{"num_hidden_layers": 10, "hidden_size": 128, "num_attention_heads": 2, "num_key_value_heads": 1, "head_dim": 64, "intermediate_size": 512, "vocab_size": 2048, "hidden_act": "tanh_gelu", "norm": "layernorm", "norm_place": "pre", "norm_eps": 1e-05, "positions": "learned+rope", "rope_theta": 500000.0, "rope_fraction": 1.0, "qk_norm": false, "attn_scale": 0.125, "bias": "all", "tie_word_embeddings": true, "parallel_block": false, "init": "trunc", "init_std_qkv": 0.0477, "init_std_o": 0.0592, "init_std_up": 0.0683, "init_std_down": 0.0683, "optimizer": "soap_variant", "learning_rate": 0.00505, "lr_mult_o": 1.14, "lr_head": 0.00869, "max_grad_norm": 2.0, "warmup_steps": 200, "schedule": "wsd", "decay_fraction": 1.0, "decay_shape": "linear", "final_lr_fraction": 0.05, "batch_tokens": 32768, "max_seq_len": 1024, "doc_mask": false, "train_tokens": 137000000, "max_steps": 4181, "dataset": "wikipedia_en"}
Each number is 128 + 24 x the weight over its row's rms, rounded and kept within 0 to 255. Layers, rows and columns count from 0. Numbers have three digits each. The size before them is the row's rms in percent of the matrix's.

# down: layer 6 MLP down (transposed), 512x128, rms 0.0685, rows 329-381, columns 0-127
# up: layer 6 MLP up, 512x128, rms 0.0681, rows 330-381, columns 0-127
down329 094:150130084122092102087185140123141117136147134146134142152136121141163150119133148124104128099122103082169200177150104148114141123125132119120126103144139163128129115099104149102102116152152107149127156105172159137159147136142087112174097113140143126126124123073160135166116143161114152112161094126158155134147118126133125145140099133175120110102139142125110102086086136140142084128102
up330 103:146136116136085157082113155121144124152128166141106104171114123160145103128142152112110086135098111076161139136123122137154104116168135149096152120123151155136172113156130159110119130091092127097161121135099140129155151166142131135113121096148119162130124111106134099125133079117146133121152148099102180145166125141129094100115102159144153082100140179145156118131136077153152100106152
down330 106:161091133115182130149129140135148197139152090109165146113165129089103135140158160115131160152094096171144117128142127124086163122162127140122149167139160140129125141080140146155124147097112120127091121135154123145123125077088117151119123188118102132174104138097138109109128137165148102122160107142119117093133120111168119108123155108134154144132115106104109118119135172093134155112112
up331 096:148127107141153174150114104146126117126150168120119127115146110128103167129149155153116121113132128110097133116130172115130139083112151116136111142135077108165125148123109133116106173153176135115132150145137121080150127081141165139139122126127139118170101126089119128106108073041095094126160099125102132125107126092136122089111146135104111142139146163124117138192165114097121149126116
down331 098:120111136139116066119112155209117160116118164106161115133150129140083148115114113123117144098051109130135145113109144155135134158119152139164141149116143151120139117097128105131109091131131129104111171110071128108126113154128108137147136130132102107128081113134127148082117133154124136130138093162105108115125148120133092117071127102142157151144100144116117177125086089096115121114098
up332 096:113163112152161096123118144113121110134099196136130098138074115168173140116109162125121149150092084103128113103148162116163127138158092118152133156122159124136148116149134109157179135174134145132119136171098130123123138116133134137103094111159121170160155138112120097115125123131133135164102125121124121150123122054152128147136158116106151143147094140123120114149168123124120065100105
down332 106:118134177153113172157111101070127105144114149158146137139123121124150093128114129110113119113131129190127135128147104146147119149077147144167083123142146162128127157122118174098116116101158146107168088141098101146166138150143168158132127109118150154073168140114111175127108145133097172126109128129128107113138139128115120140114087135150146120159125173145176112137146109142113139124085
up333 097:094157098115101129115140146119107114117100090100128134147107104080152141115136111120114081115148143147129122127119157145158122095139151105178126168124131135111114108164140143110104135123143132093095131092129114115112167130156163107145082137118097115159133120145196121105131100139105125147167132155157119105115151086101149094113189113127147143146135143131068142149162143139134139110065
down333 091:140113128130144101099093129119122101110149141100107126140093134143110162089101124144089156169090122128153153034172124128089107154122113163120141149114140133149174130155147100079113139140163120144118138146124148129110138117119114090112126113108114115114141118090120107160160135122129169170146107125100177136157134109111137140118086113084131129115098168101131130167094101129123101144124
up334 100:122108064175095149130160105126111111132116132125135106120144139164189142090188137164085155115141131146149140122124161114116091142116130149071133148132139095095145134121142138140109145132122116140114124094103106152106173107098160163144138122156102169136130158125115162090126117142111141137113126101164157147103138091124122156103153185138103169134129148155136140133145133137097105101105
down334 102:097145108110179085122137152127142142164150135128136145105136183116127133125109133100118110128135170130128111118124099103187066137076116154105126156152138103116143166147129098088128149107165161131113150086136144106118161122134106157105109130122121146133121169151163077142122107094184182140154141174103125163152138105121098137136139136118132113146141145128105149152134090124118129108114
up335 103:105103137151115144119159115114136076120101125125170079080092138106152154108158149167140107163159150175118134112139131104136111111106109119092156156166135156162141090109134115106153138122145095118109167113139138144118108122108149103167155124148090107154124094100131180125173119145112172157144115124137135145155124157123119142175148170119106181123137125109115114126137092115100113140107
down335 103:101098176126078145151138066145135101112171100102105128117157108154121147102133114135120120119149070137123109131126136120091160174139144134104136129078138126140116144126159152176148128129102123106129097106154147182128144132107133140073118170105143141143169161113127153177125126143086148161073120113124144122131110118133113132129114113147081172111091129144116115112144134145133154129114
up336 100:148135117125146150132135089153104149108133110120148117112132130154076091156132121173117107152132102143183106115150142120096094181091121151084106163109101136158161128129119104145110092119092150109126147115146131136105104103155091185101143160136078151152134114134145118138099117108129159122153100129138132180131126177151141131106149119099131127168148110118089124103098085153133142120104
down336 106:155100110122128157130140136090117128139107097147131173153125102129107164105127148142099102109116141100145147160105101122161094168110078118157072139151148087076108114103130132104134123148187137149120105114137136107133095106102133103104152091152124152117150116127171149128151142154160149166148128116180148140148093159131166121127123088147150143128115106174112139111124147166138168130121
up337 115:117086154118129133117134101139142126133073107113138144122108129154108175094155161122129069141151130114154095194092141137125126109109118126132148104133134124154131138157122125163103170099160101133092201163085114135136091126126123116148089119158143157158164168112161106124081121112148123144143117130169135162139135118137136125149113158125144107143159127176111141138120130155144094149118
down337 103:137112091151149105096119134134098110150154127102110106110062167122090073145149107140160118127153102120128129099171143159120083100164131075099129127101133119151152147144110130121175148104107170155087154147118097132150111092110158139112169105128132129137120125116076087122105136182131137162127129107131100134152110123144129114135121122155104169139103119106093152109134115124124093143142
up338 104:102150146165165170097144137116133101101100139185171137145135167127148156131144148134159130103116131110125158100096139082110166122140117111115133175090130147132137139152084158068126116149170132137116149100148133080156132139154123143134155149127140128139119108150148127119124122149114134133141159169159131120106106110128118168146153140096094119180130151114071125145105117129105169170129
down338 096:110102119144111160151112084147137113151109103123124108107098131160113106102136132133091132114087080100101135138139155103135182128148090159114120127113093118128094119131125138094101158126092087147085157171152123181158156136095139106125123148131190139110140143126147131133147135126126110131134162096107128113120126163114150148131134135186171169114171114147139131148133141125183130159102
up339 088:109144141161172160131142081165141133130101092165102117109116123095139099138084155138138098154104151107148086101161110165119126117124160153180132087130139136143067095167122146143131114076150121123164160154132160074122139144126116150124145140144160166146133109112118120164131151146119127161165107109095146110163174125130128114146095104142111124109143148143120118119088135135144136111116
down339 092:115115154098081114142160130124111159113137194127112126122118137162117146146142126156130115095137155140147103159163092124164112179105152138084136160117132151122122129154130173124122134141112118173141100094123115140137120155093145112134159104122099091129070117142125113130138124132137183093104106127102132133111118168174164150132183114129150122149121105126191143178115143133107106133129
up340 102:168147144148126135150108175075173142144147092122162108121130108089110132153120152152134118105151082094110135146080134120132114140104130110114142114150119142144105148128105100157134182178115084109136122157166115153081154105133145133123119119122119082148089097145152092134119119132138125113158138127125113163149088098133170151150126190109159113144122108122155134125143121164130137081121
down340 101:129130122146128132091109178120103114115147142147111146117096115145163202101118127083137092134124150152128143095142104188130131140115130144142119127168119124082103157070113139137138133161117191080135166125090136088116109106124109158089118109123122156113112120145080128124144096115111100126118140148142144149161140155144124123167103121145144131127102153109148136137153113164134175099137
up341 086:126129127136132143141156141130138147127100153133091109149139114098106104121132123164186124088160116158159166155092128173113114131129085169100161124115109106139158070184127134140123133107163128166148135145120136130117100080135156135120091071139170089145142124113114138113130111145083153170105095120157108143092105129131103120098122157125153162110119089121142110136106139112162120132114
down341 094:134141129089120128105152125127150109129183121155154140117113107128139121150124114113129118140122125119128133095144107140122135151097119074124119123127145143123109155088145124127141084155170119083138161143125117168169127178089148096158125142126075086134099166144109133102140150105125124095146130085108060130176138161167137103145160150105157138126155140170136074140129086108111136126127
up342 102:144121097187109158114132138107131126121104119171140116130157106131122122140183110090117137136141143159153133122093156150134107119160129127101138146173132133144125075124108151056115122094122138067114124145142064133177102155140138119130137125126148128087129172120143076097139144112093127161109157130174137128135097115095090134123133137136124110115131129147140102136168140093142126089131
down342 095:142140134127090119113114140150107154092120106153095141138112118104100154124136122094063135139136138099141119140087145106125134111076074143096105150132157097112102110121125121113187119125126127179105088068097127110094145122094127161089132097123112161146154117127106148103168118150117113095131123119098156146129149140151129099112128151112164107147139128102119158139074138116123102126081
up343 102:163118157133126147144138146104164162175131114141125099102121105185110141149104153139165151161090107131136139152114160123136156139137124131111130148074120125115130129152125151197167128088165152111160116109122116085109086111115112154063130135107107138126113124105159112148122121105121143111146134094177142138117165109110105135100115120101134163133160103130117100089152156107158148133162
down343 096:142119099129164128135157162158163098121090129148150143133173140137149110078150152120127123123156132130117113107112125119101159139147128118143115142170157172101099159124132111135089163106069120148131169095154094156112105107127104116164108136152176086138130111157104141123117150158112083142116156150077103122125158166112161144124121090144174123123069127137123127136132098124130112126109
up344 102:138110097107112154175159100172134133152130121136124096101115155110114121116161146116120094162154165128112147130114081126137132150140114107132128146129125167108126163100127118129087117120131134151112124080106132154167155120085165131134083105084147125142115156170154132140146118139077123171128110150106111123125131068118163142113151127078081157098135118143094126150148117126065136143122
down344 095:134141143130104065102113154175139092167129119097103112171145112156131135133147119122100115122120107113117124139136149135108122102149159108132159129107125124096157140115135140132145141107167124142104146080099161133140108117111115098155152097126136149123152150150110129114152129181157177114154169108120144152158100151177116104175114145109130163181078167130105119154109100097123133111089
up345 093:141134112117119129126178117131157163151078105131114106118100146085100119141163139134136150161141098126103119109118144143138122141158133140098136123161137173108142163133145135142160168154161181169128184125146121126135114141152131120176138136122150132154129115106168131177123109135066109126124108137089151154101133147130147161166119139168136115106165133114103106139112180100135118166174
down345 090:114132122154146111146120127130139072118148092151114104101104165172183144117140126121129124147171142138122133132141163099096115113143104176102146148095128149186114131114140136106117118173160140148116152167111112151145111120144171157155108119141101104129124158170141182134165150095175176124136145091115123120132120085113105084149143129128129149134170104153136140158100110115134113141122
up346 111:167153139125144124125140130112125160160090140100134117127110116134148135147133203124120091147152083113142133163128097195160141120079099093111165122113155167117152121158128148095145134142138105162137116156139104119131153173089119174126120104105130106141118120118136168080153107178095144150149139148114135135120160137109111121120171122120154093108134156141137143088143147127130138162150
down346 101:123157101115144154129126132107115114132140081144103141108087130116066151109123173152087128155093165145158119077129121091083133104143134151134095109082148127132118113109131120158090147101118113125131088101146132099160139097135132100132155122099161168145109073120147142154111104164158135092137124115133116168127153090117127098159098123097108133163135147138141125113174105093122131130113
up347 097:133162154162173154103116152120122102139129122103088133182141152159113174143099143156114127095132158132131129146159129093125148127115137118098144129083089162156097084144115145142140135144138150114129117163106164132109137157114125111152108116167162161070117129126154100140112131103126135136103111118138168141075158128141150115137148109115133122148191108131111166112106115163123161138181
down347 086:083102116079130099147128108091103133101138122142115152116138116133122150088157096114144120114151112118173113146126094114093129129145136113137138132141174109131123184087148107101146156149145109153152144181149089099130117161139128119089122184087138128159133096161169106113148145177117118122124162115114172090134141104118152139118107175127133112146161152132164163128129124126134130132087
up348 096:138114161136118183142158172181145134126145162108133139129134107133123113106133129141133173145131129114100096130155076083117146152123138170111130113114152159133147126088132112113131157153164131120129159072124147159134138116158108128149115136113151162100141112110141169147130111116159135099080132161127092144139079099168069137166135137160115119087143136126131168128156109166116110134153
down348 085:138150134132126155100099145077115097110104145124107140100139130138085112180114153100076166122141103122140162134104154147113120127145086129099130159085131130091105126137167119157108089135136075130165094114143099140115105163161163124082137144169156126113083144152126104126149151153114140119130130081144128124123121123147166104124153124141171107146151145152147134156135137129123067123100
up349 099:122108105165160121139143140144153124134133120109149151102127127057103124140115136161117156113140132103140137123104123118145215146158130129158173135161097166142142100138127076152124113156163106096131109104153120105112159140104143104114109154116146138139139098146091155152143101128123138133137121111124100115089140128182127080121161096097145130112157148154094116119124169095128129161170
down349 097:178133131104120149133132107100092121126090092117135151167078143112107101132141137109092112146155140130113112118102157185170120134128127119139142130163125150106124109149138156116148165124176106139111132107096115126141173160127125175131093146141120100112095127141101109096081130127116150133148179124154111049169100119145130154147123115160141117117125115100102114136102141186142119129130
up350 110:130105116160097082059165127130161131130154125159164141128100119092095109136102092145129074125167149088177134130109104145123105143136121088102140169127094085099110113143146106135106103149116134109143132101145137113136105095131112131070177145150113145112128131149114124139094129090145102114161093116141145112118119119151166097130107153136131090164101129150130095134120103150109131117151
down350 111:097188122149085124083163146155169118154157130153161140098132155137077108123117123076129137124090173125096121145108089143125152118144093105141140116160133072132098117081138122121092126116138173127151128113127117127128116134124146128122126121131094143099123136143162139099163138150126147135109128102152098136140137103120128171186118127152132098117142096133082163147119079093120154124125
up351 103:089110104196155106108107136148140088103121094129155134090101171141101145117098101159115113123136133146159162126102135120108056118116151116146146101080132108133110096116110115135119134162179139140120116116086180147114124134109111137130139168115156168115158133131137119086161110142159184121129090114151109108135143140130102094157110154136140108095095151131119132119145157129121112126134
down351 106:105084118101149140118100085098174196108129131145175147147135074132154096167157135116122135126167121128131128177104094106126137108125163128132121109153113115154128102118146118135108136132125138174144131164114144113108113129127112073077115148129081109140115181124121109165120093128155134119139161143147153092150100141117115141137142151103098130111134120143132082143160148163163124149102
up352 108:100137146114101128131139105109126139126154117155122066163099128107145137092137106069148111146114139129132123088145127136159140097154128111150117140114137113153149120165161111145113126129145119118109142131159124125157138115138114168154150171103125100122156175172147138170137075080147143131081166116098156151108129122108106128102110146109133118150171163128116176170082144095122147129089
down352 110:112125103116161128078144143164106125114152167168138188170188107135149121129080118135128133127199146090155095109107105146075120099095169129092137143139147127127135149164139135122121113130138123145133109104151169114128090138115096130135089123096126167092111108126114112158147154127135109130141122159151093108147105103154117119099133108118110148122171116121157155093148145111130127113140
up353 092:115136123133166124133160121123124120157133125104139126141130087141153160134169131115071121167177119113083109123144155106112149131096141134122184137103156113137162090100110164122171157154097150118126084179128078104120090115134121163154126145112122127130140117146147130087144112098147137119110123146112124145124141114096091159108126178158111117135117120172109176120137161133124172093112
down353 092:135129159116112115149111096115154127105165100196114139123118127112117106096074121163179115151130154102108120064134109150097096086127131088114113139162155107137177166124115139148134077125147081132147106124131125129118128116132100107115113124131106115117149124144123140144126135156133115061116141111149145060125104134121120116115151135104115106091150139099118120086153126101107090150128
up354 092:146141148125116117084107157120150075140119102133143123112138101107132186134068112152153176138124137128140116094099115157162144108089146148112135096108104147165101116158129097126091117108108117115111121113124132123130098127130150120119131140130142151118141147099121147173142131177149077118122107146134142153069069142143088096095151104156157136137115124134120170154090156114141122157096
down354 097:161113156144138094120140107101140123140139150162160149128119110130138137154160141139103130152117139167136101140118116137135133089094147096151131139096084104115131175093116120128173167115117111099142105114140166144091125146161139110134128107117127149138139141098066089127150131143154147152109077118116132101171125104099104116132138083130121180127128103163180138141124115102123095056154
up355 106:199114135168129122136153135108121116122144116154153118167144138115092115109127111135138123126175121133150115131159156136147097112114108166210148153110156111131100150113145105129145109136092111127176143155158129105071159117119175136125147144131133140131101094108156140095121134128158150098118121115149113172129138134127171154168118130175158127148131129174150144081156156125157123113118
down355 101:166151130090123097073126126144119154145080111131134129151148112121110124137125137112134120093156135133135098130124132173145118120151105153094151150119119147124135147145147115099081130151138170179107171124176094121143082161108123138121158097175130159126161088128097104150130126126106137112146094107105143158153116114117097189158096159134129174112128123159125096130155139150150122173108
up356 096:099144170125117128136132124141160141091116137106130122133117146124122180119128139155108086118098108155112072117135128135176095126120093127163148149107107095129116127119103126161143110148159154114099129144073136084070132071166114137129185115140066146154117108147143119146098089108148141131115119116113140144108116158120145124142124140174120115126091145140137086152129172133112148111160
down356 093:140168122150152124116159165135133141098138145112091138109184115110150128103116145110144170095090171132142167146133088118107126159099103138095118149144120132125111123150143096146121105133147115134090142157135153157163153126118110142121133125124081147137081124119082104132156148135094091135139082160152105078156135135125120095107132130116107104137111112146147168090090108189171147124124
up357 095:166077146105082110151177138110153125138149123151155125115109132111144130107143126122131133121132141104162135123122139107138155154092142140075160128098101155100089122163099076117107134123164074136118125167123139123140159103136082125123055151115156125106116086154116102126064097155113114191108137136109140153133145142114113146122123114121112154111118146149104150153118144143118124112135
down357 090:166077111063090110143108130139121112143137093100105163136145129141127164173130111072096107150110121097134085122129132125111110110179132105134126157102121147098127121140124128175115115112123175132170135106113120147113118104158084116152143105117085137095129116106141132108165155089123132096102132117135100126134118130171159137099139176143117095131086130097123113121091127081124110132128
up358 096:112101094178124146151104163149127123100090102116141116139126116148118144117137189148135134121129133089126075165120153152122156147083157129130160137145130145147123109116106132116156116135118123108155122085147122129124198147110068146125113101148136137088115089112145139146110096114130152145130096135139145185110153143091140132123086101113180117136129115127147144096160123116130160078161
down358 084:132186160100132130134158109119148145146075166114073120150175145113121151145114116106112147132130091125154154160181103121123113085146110169145160132101141098113099106138131125155137137115149144120121163161144122148121086129153129129087134121130148147175106124137097115093158145117124086092131176152095141109137108122120143110148117141147095111157160171137137142141105173108139138167111
up359 094:135098127134130136093081116123147143099116131156108133129120172110122148115105135155089110162143130139094109079154066146130166145149114149136093169151144159092149096175138110150124140116135162135077159098115149131124117152124100129139145122085118088172150117083142133130148123114092132106166121153130124117093093084171141136110116104146110101104152094157114128146159125102150140125136
down359 099:110090119116140129074144162135114126139165141105116168147143110140096161128130094125110096160121162097131140163132109136103121102104128108121151086139103097136154098118133119076156173120091158113175134121148147151115178107140149122137114153155143185105129143112143120132143129177065173144119157103125105118142125151107167141161144170157126138134118140110127107155130124128100160097126
up360 095:191097122103162138107116098058097155136144150114126117124063100141141090090115151130084133170107118127166145121161117148143102156121121137123107132130087134152152113152141126111144134119155157134155148116162104163162100144140121142129135082127143107135152114104132098131136137116130098135152153115151163131148151099124142098120108102122134148126134087109153139144123180174183133142104
down360 099:112142179145149157132151114137123090115116133139166163147153129092154127106134102130144101117160149123095131096150108146158110133120113134172110124158122166104137154134131153133164137128166110147098126158094111100114143136147152163172108132121116126060089118135071106119182117105116183139157143143133124150099137179139098092137125106128130123140139118160145108131109134079092109128156
up361 100:130097128077141157136125151181119118091135141111084139127128124139163118143160107162126136123143120164100105131155145123160124093122109173122171123146160123142133119172110108089137094100146170147124107111092169109180142107126145075122147159084128146144175109134144104156143120130129155121137082108121084126106141127141115112156093112118151142122145114138124117131120073125101179144114
down361 090:143129116156111136106104130158183139118109118148178152106163118105109109128114132129128156110115077097105125097092125078150151125128094147143103141151147110106099144173142160168162149108143172130089102136144121145107166117151102118124101150114108125132107142143133090102120084083148146136112130091098140152112150132138140187125161105163132099150130107106156109162126151107101136125089
up362 098:138109110137121094137133138131127110117149114128143186135119150177137078130153101093072123119113059145122134088116133103101126131137132114139150127125072077140083119130152073133110171131102182133136151111120145142112151143141147116129155137068144133102093128103125151132091118078099104111139164131140130134105109136123120107145119109134102107092134096174153130118113115135146133128100
down362 102:164163142127079108113139085139147126103136103107116131138194146151125170123125130138138162122116100161141145133158149130134130095108162124120118120128141125161116085119153136134124144107149081081154113160177158131152089131119087153188110095162112138182140153061105142120162117133136161120121104121108160100089158144129109136131106109133111149120127161108123128134112125158132120131145
up363 109:096099132124182092167112091165124146115139138129100129135124090157138090152087158164107135141112125155143125136122109143139120121107094149105153095098111140085153159145114101142077137124121131155182137171139115131113090099180093114148117114107185135159095123145107153097143100121139127136114122108111169153151132107150120160106104119121087096110098113105133150141133136170127143133140
down363 109:128109136160103127150156130120127096112117139140144132105166176151138113115135109163115127123122159103130130121121112093063115128144123111130104134133129126142111155133165158095177170079134106075155144161113122138148155129108103134104113114143135126109077063122137151159127136106124141130163171092090081134142168160111131150109128134140115119134127088098143128052148121110125121124154
up364 099:140123115111166148131073115156128136099170105125143139100135132104154104099118104119128116110165124146103121094143077118161138129172145152110111096150134101094136175154142116117113116117186108139114120133073150112109172121114161158146138140132168146155159160109095119105117117116121147120154147161124108102118098158109176102139112146136146112106151125127138134071138071118152167117120
down364 099:116107094116131131142148165102101169093146117123112094073132096105179130120105074102128102170112130129132122129135135146105134170122167103117104154096093130126107138149151118148168165120132092177123174102160140122119156139102092149141150102121131123141116087165145099116110122151109143126133124117168154159153176109122144135110105154125093115176115092123129129106116095145094138135113
up365 097:141124134124103179109139142092115153140131137169108132115148093149127149142134124116081143119135143110118145113152126133157170165104150129151168138156130123095117121107128088153125154159107126144098169185123132087075115134173125177132149120141144143125133116115097082161117120148110130071145095121125163117125123134127132161122114171130092077100130117159194143131124140129163133121098
down365 100:100103123107109098152117144167109091146098166110095092127138119115143113131144157103140128154122125153106127159135145120090135152104119162151150146127158139139118104123130175124137141117150166171125158131110133144126167119125131170102115144149148146125118057134160167110152123109143129106122157141164143106144144182150142150152113109141171128157106181091099072151131132161135098084121
up366 093:143122107143105115139148089112157131119107119162114137081157153101166120100077125134141084190138113136111146122077123134096118132161119168100172143136149118109091161126122160168163157095144106139121099132094110171125131072158122135136146120132145156132115131131121112097164160101104107112157109074131094104138114144091129147102101103161135111112135126126117104126140137143137149168145
down366 086:131129139179130169143145112115134136150157129092111131138127104166092128148106125113098171118087147162137163143124106079163145122047122096093118131129137158116146125124121102110141094129116090165170155123150155115156141140105104161114091138140127133143159112149174104104089112120115120149101150166131144119156157096105179112132139131116121142143150177146126127096102138129115127123165
up367 096:108097145134141150144134120087143096158111152117108165103109122112125131169126150122190128156162177106136161127115122123144139095140198136139183087097113137109118136114076121126153118120153145154142126120121074137104116150135159097145166144116158145133139112097195143103132125151115118121125134148140128133074101126121153133132101190129134137124139102123102105127156109156130143121159
down367 092:085153103123100137138149125158138124151154123166156101141154097109139158158082145144128142141162149149157127120131075109121136098163068125067139077139127140123139152124113195104145128132125142151130122128153137133114149116108113098123105112140157143126142121140127098129154079120138100155125147113136144197157150116133105113096132145164110173127125153118161142095165136089156147118120
up368 093:107119093104080153130116105152092113145165125123103109134125111091131117164131134123095132111120133148129118115149123114142151144137109167179157136114120134090122098145134103087173141100197134127123129143114141144178135137117124145092176144146174104159082161127101137131125122139143136128120097081148089137127144054105106133158109167121112129135152111136133107088142162109105124102143
down368 103:070123097168106133121131129126095100112104131123143123149166129145142138124116109095094101115174145144116144133103111138070159165137154174128139103116126117112175116143134175138124112138125157107132141130134117162135137113137143117158134132119114112090102087138140102182131148171084126133122149181130118133099109127138182139111157079101140111116146186117107111111114137124086108151162
up369 110:138119158136159104140186147155104125115177114130141147101110145167116129173130134136129086131121115179171126103155171125123131120118100182175111112153176137133135114153108143142135169177095107109126139127126139118128118134094104123158140156095121138120100136146113163162110089155109128132106141108140116172157114113096120149130139131148129127124093124144177138125165104109137173128186
down369 109:147101174085171107122143164109112157078132155113109150110112123162160159110108152123112083184160105111100089115085110108160097144138143120112121102135148132115133122161153137162112119116132115097086129149093123159133151124107142138128112140112084127098135099109133133167124110149117141104129118149114166098142131128142113125156135150112123130094130139090120174133102097177128180168110
up370 089:130103126152096152150163090146095137140094079153155199133119126113132131142172166112167130138126069109150122174104124117116158098174127146130150135171087100123165109117114132098118109131134104105124144132132125129127122122144105150154106111126125161145182132142099138155120110129119137161155126155108111146106105099102170092152132185151142122138122121142111131146148124127086119118078
down370 093:126158149147133144140115144131148125157166181090147101091090153107145133100107118115110170122141137090139087160126092128098109124120160115165151144127128139132112121138164138110111138140105152135165151169115108113137156170114119167114132180107122162111117120172162173138122143091118133107131167139163116110118113118097138144109104143152143147154125095125183162172074132118154118147144
up371 100:150135124140106136079111135169143099129111118136157128135126109143133096120099129129147160130124111123140117109103156102149126178094071111171152153140144163103158173139183111097105136128087135171153111128114131154135147141132120123104139148107182109064093153137118138132108151138114168109165119151109151159159116133110151156097167117112132148098141133140107155133165142102161095153140
down371 102:105167145099124124108138135120111175062124136136140155140151120100128129113116092101171135117138154130145128113161099167113116114114121143118068107136175129078098085109110160137166084160136133111144127103139117118098108163184108115123127104133133156138107092106060128119123128103110150141138137136130163152157131120126123119133131170152093136164128140130175118158136089150121147109143
up372 094:119134107147131130128111167163142147100158147172104126094087148129135160143099148121097134131171163123124132169124120184158115099157122087142171123115112120133120145140142107139150107120134101125082114149114159147137126113165163184121098132134082144138100139140129119109134092070121150142095122132098120133129094097075092126123087105128138141096126155155106147123122098080143133153158
down372 108:164150159119149125157134096155140163144110133111168112176134126128143144097146129152116138116140152151132082127174098179129163097126131155118087101142113141132122149140074113092158134109146109146141148114151103133148127142104142107104109132163096133105118120153100087121133137176091176167131145098177150090145133135147143120113157120108099083124115117126158123128090132113123095181133
up373 094:085144120175158089118133156118136099100141096100131133140150159096164121137159149061154125122132113135097121102126117173092128097128111118143137125131102105143134116118190106110131146133123150125170159105121128139114136101148097142138100158140119133153123091113106084133127127110105131127134114170175119116104119106178134157128083175152158141096171141161146154143136153171139116117154
down373 091:112135164121111127132155111173131132140149136166129132096130095172115110159087149124143131122150130151112132103136160096095118097145150145148099126131124107113122167079093143104134091072174172139092165157176153152112108096176131133089122138124125131133121140102125159141129128144143118128149150155101139141173119159112107130123085100112117128192151161111142136150102140085120132113132
up374 100:124142099176139121106104121132136148124144144091143121100132141065156124116133173094106109112151137116114118124109123077139139117092116144186161143112094132136110092137106147130158124147136136155087122144140119079161162090179138153086122131139166112155147139117153152110105149131159152131154094125158119134142144183109121138109164097148143181109131152174131105112128129153119114129154
down374 097:090103122096093140139146092139128134159110069149138133186122096154114146173116118168142139180132121158138128098148131139155094163173119124089134127145092139161138117104090101129165116166099120102133167133136114186112130108122152142104120146144149135107129120131136132117157119108151100162102135160092121105125174129090130080132114133147128118122183140167101128138136109107134106121134
up375 106:141157124137142174077087146095121134163131127123109104133134149139156069141154109124145114136139126144132168129149126105156109134158129117119147124119120096123143131153133120170144136119127163116198113156169168116096124097099119137137127157079119130130110139112125114112164127128149130151189085129095133133150111115188124106179134128109070116121138089117151087096127122155125149100118
down375 093:153089079147081118116106107186101126141130140097131128131098127117089142153110115140154147129101104161141142126135142093131091135176145091155189113090087118168128142140129144170120112133145129145102137124168141115089145126120169132126119089114153103162130117161125138151136105117126146153119125120149087057160099119119146108134130120140137119169127181109162131117129136097133112103139
up376 095:132072157174146129148145107141147142104145097101113166131115149159159139118097077161074099171121136141143136123124099157107074128123124125143119094167136096155096101128140081127110143145133134117143119106138140166192116150128144124110124135107136149101102157099138162144128111111142174120132126135161155097137114143146154075120120159116105108123138151121113114105118158119132107190117
down376 098:106091150095147103114136097144128121137171133155081130112128104110096138148129099107126152166120174128117149117139139166110159089151141147158109124110159145121110152118103150135106137144105156131104098093115144110136135125117149122108111064165110151179127116123144116080134106138110170092071120178120144131129135168142114146183128107121123136184145125126170142148109146117148091141124
up377 099:151117111099113148128118073119121117105136113097150122140112136111076084118118144134134112089114116160127059099161145163150110119125113162158110136107132137128117091159105110125120106120156151127139088144148155146079078101155105115085140116136135166083150121158134137111172118112137121168125079143163127138148108117128155097157089116138119165115107099113133109157146103152166130134150
down377 101:157167117141132130119121143148169172145149130133146056117158121121118157149096139134141123109125098104084128105116112124103092121110086141141139146153141168063162114088112122103121180143152122117147144106139170132106140123125098112144116108130153107103106123108128107134148117136151183113141119088159138099152106138140120119119128094129156131130202118083113122089160125112120169139132
up378 105:169134129121171161085154140108133100194147137090108117147121114064177123150125145141090116118129152118149097114098157158148145131165119081107142128152096118105128137125134119117146135085136106137103124123175152080157140118124132134089093146141130092141099136118140098107155083114115103158155098193112116153140108147105138154099090114137105110132117110117119124106141120142138115117134
down378 108:150096071107137141149136134123133172111106121187114152157096134131090154080146081121086166131139150119101123153163160130128097116127120108112148143117191152138128144133128127116121091110113115095139145134102110116124111170111122157142087182111109120145130129159109131163168154131137152099115157098138148116132102139091112106118125146094132127103093144128163167087146135161153111135151
up379 105:139157156114167097112130129126109124172163119141135140136124085093119121150140141083082114105101150114134151130142091077150136144112131071146105145133088129122085127111109124175098101208102140144117107139139124107137139116127132130118175130137125152116156102138090118093109142081137134148162120141138114093103123143087124120150147164168114154127162129135158128148146131077136139160126
down379 105:146140120104089124125115146104179097125158104109124150119120125194120104137083118129087128107101113126134143119134119134180123116083197126144125138180138123093121115107159063084150169120106124148141116134129151136132145120107150121117143135108159137159125161122148150148122135152103116135119100143116109138125158119150114142134151097083133157105086118092124153152127120118147126070175
up380 097:147138136154117155105107158131106132137153095147117097126164126132149166182124141146130165132139120112136135089128121121127114131104129157138134160167097068141148134137150159121122116128143117133176143170133169103131155137158136145148144176149146118162099171112105113181142158145145120114162172187129131164127144099164183111132114124085188145151144137132122139138123151152134116136130
down380 089:098120135093161148170134170132123090170147111103139158115097120124149077131125176108139140147112138097156145137145104113167139169104081083115112129080120153147126140129145132141108126139198123122132127161128135150152154159117128107124109080125138098107096163139135102106102149105181112117136104173114105099149116112133091109131143113169110134122128093154138134123159091119126118137105
up381 094:135135113145157070113088187132135121125079113125119139094086137120114124129109157147104110116131129128153110099122117132100064147122145143134168102073137146112081087130141138137101133116103141176110112112134150144133166117125125126099119142146096124126075093091105114071080111117144130079126131085124108122129127121139098102121117105158090101121136118109137121087101145105138131140111
down381 092:105115157131106118070145116133130131120120120115134136124168123110120102077138119106111167162137105111147141117119163172055141123129101142121112127154131099122103091106171129098110121112134101121130086126125122142115139144106107131123095128141126137169141163111139130127128094185120144118133155196066101143100132117129145119162103119091122116187115165178117128120120118136092098118138